config = dict(
    num_hidden_layers=14,
    num_key_value_heads=15,
    intermediate_size=1280,
    norm='layernorm',
    norm_eps=1e-06,
    positions='learned',
    attn_scale=0.125,
    bias='all',
    init_std_qkv=0.0217,
    init_std_down=0.031,
    weight_decay=0.0,
    lr_head=0.00496,
    doc_mask=False,
    train_tokens=559000000,
)
Each number is 128 + 32 x the weight over its row's rms, rounded and kept within 0 to 255. Layers, rows and columns count from 0. Numbers have three digits each. The size before them is the row's rms in percent of the matrix's.

# k: layer 6 attention key, 960x640, rms 0.0217, rows 224-243, columns 0-159
# q: layer 6 attention query, 960x640, rms 0.0217, rows 225-244, columns 0-159
k224 114:135116122147159103173112180084062153089084151128113136176157137175147138186119129166113128093144141124126087166084156149136100141138132134101105140113093139116101073150098184143113184154123142167149142153097201107112041087138128113094070160159115091109213167136149116095021131219136125113107116181108156078098121125184144087100138143112188115111151126174092106124115165154148146066116107144123089104163153177124122181118178104112133148084146139160100134177145151126098181128112110
q225 110:109113143123146134074115152120100126105175131144115131173149095104149130137077118129154092112120134134106152208184149118127093105074129149109100073125110103128169148087107148152127117179109121138124134125114074135110167164117059090117104144088093129101119140093182196137219149139117183124107120126182097207116183088113109098142145086099164166146109146101120162118125109136117120121100124110108132123209084139129147218108186108137112103145144119063091135129115097148118160139141109
k225 116:099136116120120125111100191095138150180191143185134166153107089174106162175149115152141080122088147106096153153151114144138110124091160161156157101169071175130133112124122111112046150180105125136143137122103181152130140123168081096149104143149094101100158159095186103116198134110147189146156177130126085140144163112090092161134101137141151211071125114069085096152164125096099128182115134147075168163213126102119109193142163152097122174124133151149119161092094147123098172091171175
q226 110:130114095122131149166098066132131115150148150132132155071096148107114123128127143134123141113158118090116125119153112184066145105137055127048068128136104157128190190152098156180140155110132166074124087119185122125109136065101120152085168045144156145093139078147113131130148104198137099109090114108149104123114166200108071146097166111140109105115122186151141088123107169147097189192113191047179118164155182134132084162192085085059129187118141137171098078154132109154113180138180111
k226 112:134065086190130160177131097051162166152124143217097083129152166142135096099131151071158129137176149114066105178167137082147115119137101171138114121107113124112114146134121126128151126086131160161137140081104095111117140120132117123101082116108133155075115066179103071047163115115090160063113128118190102120100121150128121147095139151161120160163067158112142083099109179085156177096075163130128133199117132131103046116084117182111187142147093224144085150106125095120114179105078155
q227 111:097105119109095133114068117129171108170077123126062117117138099208125144095076123099148122155091073119085143156125149125114152130171132115125134060172137117134131094141157142078180156138098120120131132138153138065125159121159128066164109117074150202139140138111116102085093138099127187082177168147096093076138157141137131126073171155138056103072118173134140211104127098170092033128097140146179110073159168134083087128124169141159132159135075159114167124125092137145093103049108124
k227 112:145111138120077149077074136153144120127074122134124127133148137173095105105099102094132116092141081152152106159122123172133106077122128081194115097166094128096147116148039158113109104127163153026108130075100196161111144207143147122093071104120104111130133119070159106117133124081129192107175154153132120108146144139140121166115157110134113124167182144071156200138090133160124114064104160185192170131197131195131137152134157178180090176127164112089132126094161157086110142074109127
q228 111:107126104087127163134174142131127055148126078105157106171150170101121158141137103139115084096133117104126102126109129130158080119143139140136170115159108182162133121148150162130177138083163103091124081122114129115151093176099113092105091119138090116173137140084149126130085082118131156091132161124156146224127113125108054110196134096089135146077123113150133115135117182085129148164161097173066128117085176115129089178199136121175142161147091104140126132161197149096132143137101165
k228 114:108143123090081155210090098149087140128127204156148163140094150141096194163150147171093086129146096139127154123087117128111090079143130171150172165081150169172139095140188169119160142123161053092136050114128150132139115146188133134064162094154142071112187117095171158080088129085150134109055107105145165161154085177081082182081129131106164069096128122105150138136053116082090125100133122148077118115073148112172080126154175134146145120155084105079161114143163106081107075124125159
q229 118:152076122172114140177122096139110146078158074162160108118156161096140138128118100198114116139116128188087099077158120051077137172117066158166183126153176112098088144104132092151112157206126145169179137153146167112143168125147130128129125176149099145066153153112085105135132088151121151167127172119135079115136117175095170115143154147170126109113099072153082152106122137129114082137175166109101121185158134134080128077110112115158066066154162147121135130095139147088127116102123126
k229 118:108111162118070203117131117153080132077139161120165137184136140101169142093206121192074158145114100172132133123161089080143175166140117146178102134090094140084085169078089127139094158179106073109147137122205165120118149130104120145128065174153132080134166210143149067156103151124125144165097123104124115064166065099142135106172099166111118101057050114183108090132101109154113075121173090164136072117110151147139116146049138160145098067139099102086160118078128070133071111115133133
q230 114:138133127128114243190128135090149125141095105194095187105112129158117116097116163096122091135068114103135121096157154122081146068163136133146108063083067085138144111144184106089059115155133118131112180158098142125126147194152102136110143080094173068146086112139128075148172088174122162172177110119168128147157111150105099196166128134183097130136149140092109133133128128094170085157138169157084101139147082106101124164139167103124120114169110101067095059150104093088197114069132111
k230 114:158128137115142179125125110098110089166111163155107081191136117148070098115145072066096149128188119093093087109111130114130190118158204172146153163133138091187116156144109042123097137084136132095173139155122144082185117083146116120118104123143127115117137183133144140130145124164187137123157113098154140138114106108140081201135112164144065089087158067101096165108173175187102111131094098090141121131151122094096105133164096175141099154137057187128100080147116146145132083107152150
q231 113:101081111075161082116098120097162118129098099141125177000124149062146115146129128142163149152093131164110189194152085105111028182120166161123066167161106139136099100102173157144097105172114140174123111186074176092106122157152158153150111135107138111148130146108053102079153108071209077111086120140140158146131095112141110153103128191112089126092098118187168073128132132115150132126172102123081109131111163133119124134163137134167139090144122118119136134126154117093137116144117119
k231 118:110066125090112112137124158149166170176151086171156102099097164093111153113079127189117182149158145076144110129127075137102107104122159095138126121178123083117101132133126114103082079175115152126131155132087157113126113136156177133126097102122119123145089173112103089132166100141176176124142096161136120101147130154106122167115110164143110095166149124127154119121194164168178120152179102116049117130159109081176107176114107165175147105142174174153137070081150158117134254120107094
q232 114:131117156117151138200119131169110140101119175134117132124157138106106165136121149132133092069160194067091165134117159145128139128133209122127140129100065124134069176133164076155152143113137074065140079112133176185112080184140144097153136153091172124136104127145091092160081104118158190083138173199168151200133128155172151156096147085127118154153048090091112166156082140073109085183150141165156137186152167125122122161134106145143175088083123181120107107150180115100113089165145159
k232 116:120153101098148132139171129156177072113113176182167122082163123136139138110169111137058066081173122115108132144136129140059145122196125176059113115145136149120125175105148145104169163067100130100103112104171178149126180111124147141117132082100141125146134157073118128083146081155118143131197088141126123170145101159195143122124120176237129120133189125079120090175116141106103120119164158144103079180163146140061164147134102149139144126134141122103145124162169152114156085164155111
q233 112:135130134151088159204155122074163122176168121101117112141138182131159122139124160095101115120143160183150137108102111149125084171116090154129178115161111131109162132105135070087134195097161092117099112175137153164122085111124128126078156104148109145182119099162078096090102164096098139180097113184127121114104150147235163134148109127124106186159112187129129147094159097130118080094115110143140113099141172131165148101177127131144171102096088102161156119101052091132064111152152148
k233 113:187130144142126104119119122136185177130132131130115115070095107128113093089152107093141148135139107069121217115113149146117142111096099124095196122107176139099127105158137131088138039079106127094127108167161142137178222105080127096120145163108128084118111118112153167152105136102199155111125127160173105111110179169244093091099149177104152121164146086143146123065112182141131123173166105143158058105144093070128091136134105110107155112161124095093130048099078080169093132126102117
q234 115:090173107116099108117120088158121103113152077200142087165166118128103094164073119171144104143132092152147098178130164153154131151174145101163143117094134114133099084113101128084183153115107171122145129133136125091131108124143151160164175129170198183149120173140128103163137162156170096080148112126118165091160138145143146174139177093185149147153105149137096080166073163055156138119157134138147136144210172185144114125152193190094093138112110111112069149084099124124092090045133102
k234 115:076123131169166131132134121129212129096135099183163121080165135096125138112112102088128115206131162151143146168184143120146168121217086188174109184111129102220084114147117111130122091064126155098135130125121133068181136139117141094148087102140111164133151153130122075127079096179123103093085081117145192129101187150139100126161158114144101134117121134173068089063127146122149163102188078143127126125128115171146109127056100141126084124109115113110155127101110145165148110176093134
q235 110:131115133145093113172163092083106132060118183139108159109165138116139123143124144108130122085145118059112055163134073059146157168086138176117117126150128115174096106126148162107093114157136088189145125155152143159144167150176161140189093160155142134115091099148108133128065071190107102149131126147123126167106106124155117123161116159109169065132115125081084110103163110193097064141168067155087100096105114068127184114186152104141090124103115143125095142130094160040154113192076111
k235 111:125185130161137150129157096084112111120107113093139144130141142092131142117183149120094173160075120105102128140115145135130147100084129090083040157166146136143092129110108069140128060176116064133115133142118122125120144135134157183132164183196076093146087174128155134106073124154099107107099190175144078162126088067165149117129162115110147114131110121116157113120146151141112139047130113111081123127149146113136113167136073121132118169128098101134075123101114112087135162146114132
q236 114:103210153128122131152130101090123087102085110123196149127115103149124139192151162093117154138133074092144161152090120184146193092138172133142142065185141149206125116129197079164158100102145173164095155098100131126148159140070129141074129069114115092091124136117152145127125102087137153119145125162152160171094105072120138149121135135060117153086146148131159093078124136104138118121124140133155100137091095060137149208110143146142157117129123147088120090111155196109122112149089082
k236 111:119158100154162076132140125095155092079149133105146157136133045114101141129057095103129190089143109132080127122138068139126156151122129170117154113193170084154123140138158130112155106188088146130113151133109109170068090172133121071101096120164156206164132145144089169135138169128133154152140129098130121123128116106177177099137118115133163129059173076117124072053168126103163103119102165117199114153132104099081113208127135148179154123089065164089132125121112154081088086174130098
q237 113:132115100149102213139136109127115113063153192170156128151114148083137119083091106138065111136130113137118070167118132133134154142079153140126108112123118115091059121080138118083082148078158157126101137110143097143162117064126185034168164094167180112087204086167165111151138152090143145114102218178162062079115120170093080171126131111162153139100071115150122103098125085097119086117177092148105082113150106155076145151034136115133150079105133128144123145116140179130101134141128105
k237 111:064123111108145130182124140135144125086177163034150170127155182085130174065086131114090111145143154104119146160117170153131123105126082124098112121174072152143061126145132108122150178134153155111177102169205125180170092114163106135087199103153094130133112117134118114165125136166099120140079156106133089093110128090140147145125136111149116189137078111165115119162088054103075158166127083140116103139172041103147125173104126114132113144071146083167120170172129215126135117108156106
q238 116:084155140131072208161155191090171123142118095098111168128113138095067108145130161150138122116105068091160116134138059146124156116069154154184122122118078106071140060108130149112145127128166095077117176097151149149124105138074158130125069160137162169060134109151167139175126145138172154130137102211163103087146150138174104104182166164130131143148067129105094066130156092160122074142114145112063098102107118149098071177100114128153092132106072204151168143126071093078125101128119131
k238 112:138095115150093191095132163133178183126169101178148142113143099140102114143115117157109135143155150104094136147173149174110154086106129102172102134203095127171133108076132139091151164108147106136059148132181131186128089089134103100204134121191089111109139083161116138127033084132087109182171144130202141086105154080144140131112140124086144181109092082162073125120132132178169140119086114166091032116132171130053132148159154134132133156148125105127172130122150066070129116128159123
q239 109:122166081100119136109167149105162112107138119190098176118135153152130142117066179126104099111098119146130117175118162067111125147153118120086119085138140130084113072081106145162116104102126136115102090150171162128184133077163122156108172166160131095122155143119155094132166098059114105128116115156112119113103105134129104151168119127177179115144110177065097135105120091084104149057162077116179160106140119138116101146142155164158117083166125148101102124097140084130083129102192187
k239 115:171114139157136197059176121097141154123109095109110133065110155109170074191099092094121080085113119194051076127114125153121145112132099092188136164086097116126130138118136082174130091113110114125087154110132091185128129103127148195129107131100130142202117152161137127137108106143173156173063143101170088163119149142158057107110162164105178166151142131128196112132147130104104092105145105120175128081146121153118115173103137116081169149091118108173091114090125115129109147096162203
q240 114:117166113153127128146170109148127114142148127150133183155125095126165159093151090116145078129109070088113117090113109140115115140169112121221027102123190073154116157115105091114098070095115135156197110123123069145084081172173137112107126096135102147104144030132114096124140148157087122101123121111157129157169095126092100154117087122156159095183116144153124163182126144131147158094101131165130169145143101122133092145121090170120078094111119134077167192135156137112164121128127151
k240 116:149177104148106162097201100154093164095092096144113150180147118126153144136163161088142106155124131121115095061148147101137123101171124123135147140137197095091133178103172069135135106138110099168167059176088083142110118149157113112120138058125150151159129149078142059180140109100094101097133128068141157152119106120107087146172157106153142089133109139131157148116105122099186120125094174108141117099147145111116094111155151132145012149111107161183097122142146167100096135145157131
q241 110:141093161139137163152171139083111122125121100079087149108135075157087084095102130124087086086101124149089142119083052198108111157205078122140155137126156120129140114093137143097114185145136149157100103133106129148120132086120097120099093175142121123108083103178116097111108120134124124143152060177119102106157220105117149097096115167173158141154140147110098122134187089121101127059143173143165161094137152146086119106171109149061137110185087138095133114148094120117214073133103107
k241 114:146148146184198136095154089077113129165068096022127148147070165130119078169089094120139058118072135139060133103109075082147080171172103091145087149108133074157179071174114125139051096120140165115055127116138142119152082099078136119127177142128178112116144094163112142154096191127169121091115165135140159149085138135118154133131126164128125175182141155121139089154126116118126106089092181160168166160160108133099144105135188096082107091174123142081098109116135160111171091129084118
q242 111:097116124101116101171098128206113074155095123177155148091118144079136160107061073115165112087087190091130131146131105109124150121124066124169138190122120191133150141203125181130100059147115092142139111123159125105149101149157164140140207138182152110069154144039121130109203102106167106092137095159106187150057130143113108066160097137130118144114111091152093079162141171159142129137112125176109060167204165127131121136158096106135172173154188089120141123063151135200163107142167161
k242 114:143110142179119159173098209074184145148073142113106112121145121098115174101088140112153162122148136083126120165062135144173101057093135150123106131166077121108124157122124195143167098212141119126135122124148129159181114097122101134134178095135188150143160146139077114083113166122091153101169120157095119093081054135129098173143165083131103138113118064153105138132105120136200128123119151126076118120113151174150090094086142162172141128084108108100132147035172130115133106091086117
q243 118:127114164179165147107111136141157105098110086177166150151117160122187134118108080133146124135102163125129121100128092063143144202150128123122156104140062149163092158160154133100116136194053074158137151135126131128137120124124135111063137184077176101169147118142131172099110128120116151139127122115135167125092069115095140176063120115125108156121126110168180090144107130173077061117186142188128186159119111099113125148091129174167051129118183134110176198190129178115088148163152156
k243 120:159136157105118154139123087192148113036139088145164100109190116098155118128105118130097154137105210051091107138065074138139051105181140129108183159185153051189100134155116125072117152175135095179216104109119130126072111149120186084126111141101150100155105180153159106188115123129141170100150157140122218084171121168117108148109080081139132111109123084129179145127100143125102100138144135164138093141110123091159134159068079161108121112151172139104193133149167193134102174097107113
q244 115:121121124069145094084053131102165102158132106101086118093119102196110173133113151094110142112169124133115181071119129162064160114149148111098123073090145081104124142096110179147122098108129126099143074189123113048094137115127127183103149120114158124111165094084161169130147145160130146080110085096171062166140153151129121111085179101159115194151183144089157116127100172107169088069130125109106090116112173081145112091161082168176078083131090101093107103103127161110110180163116164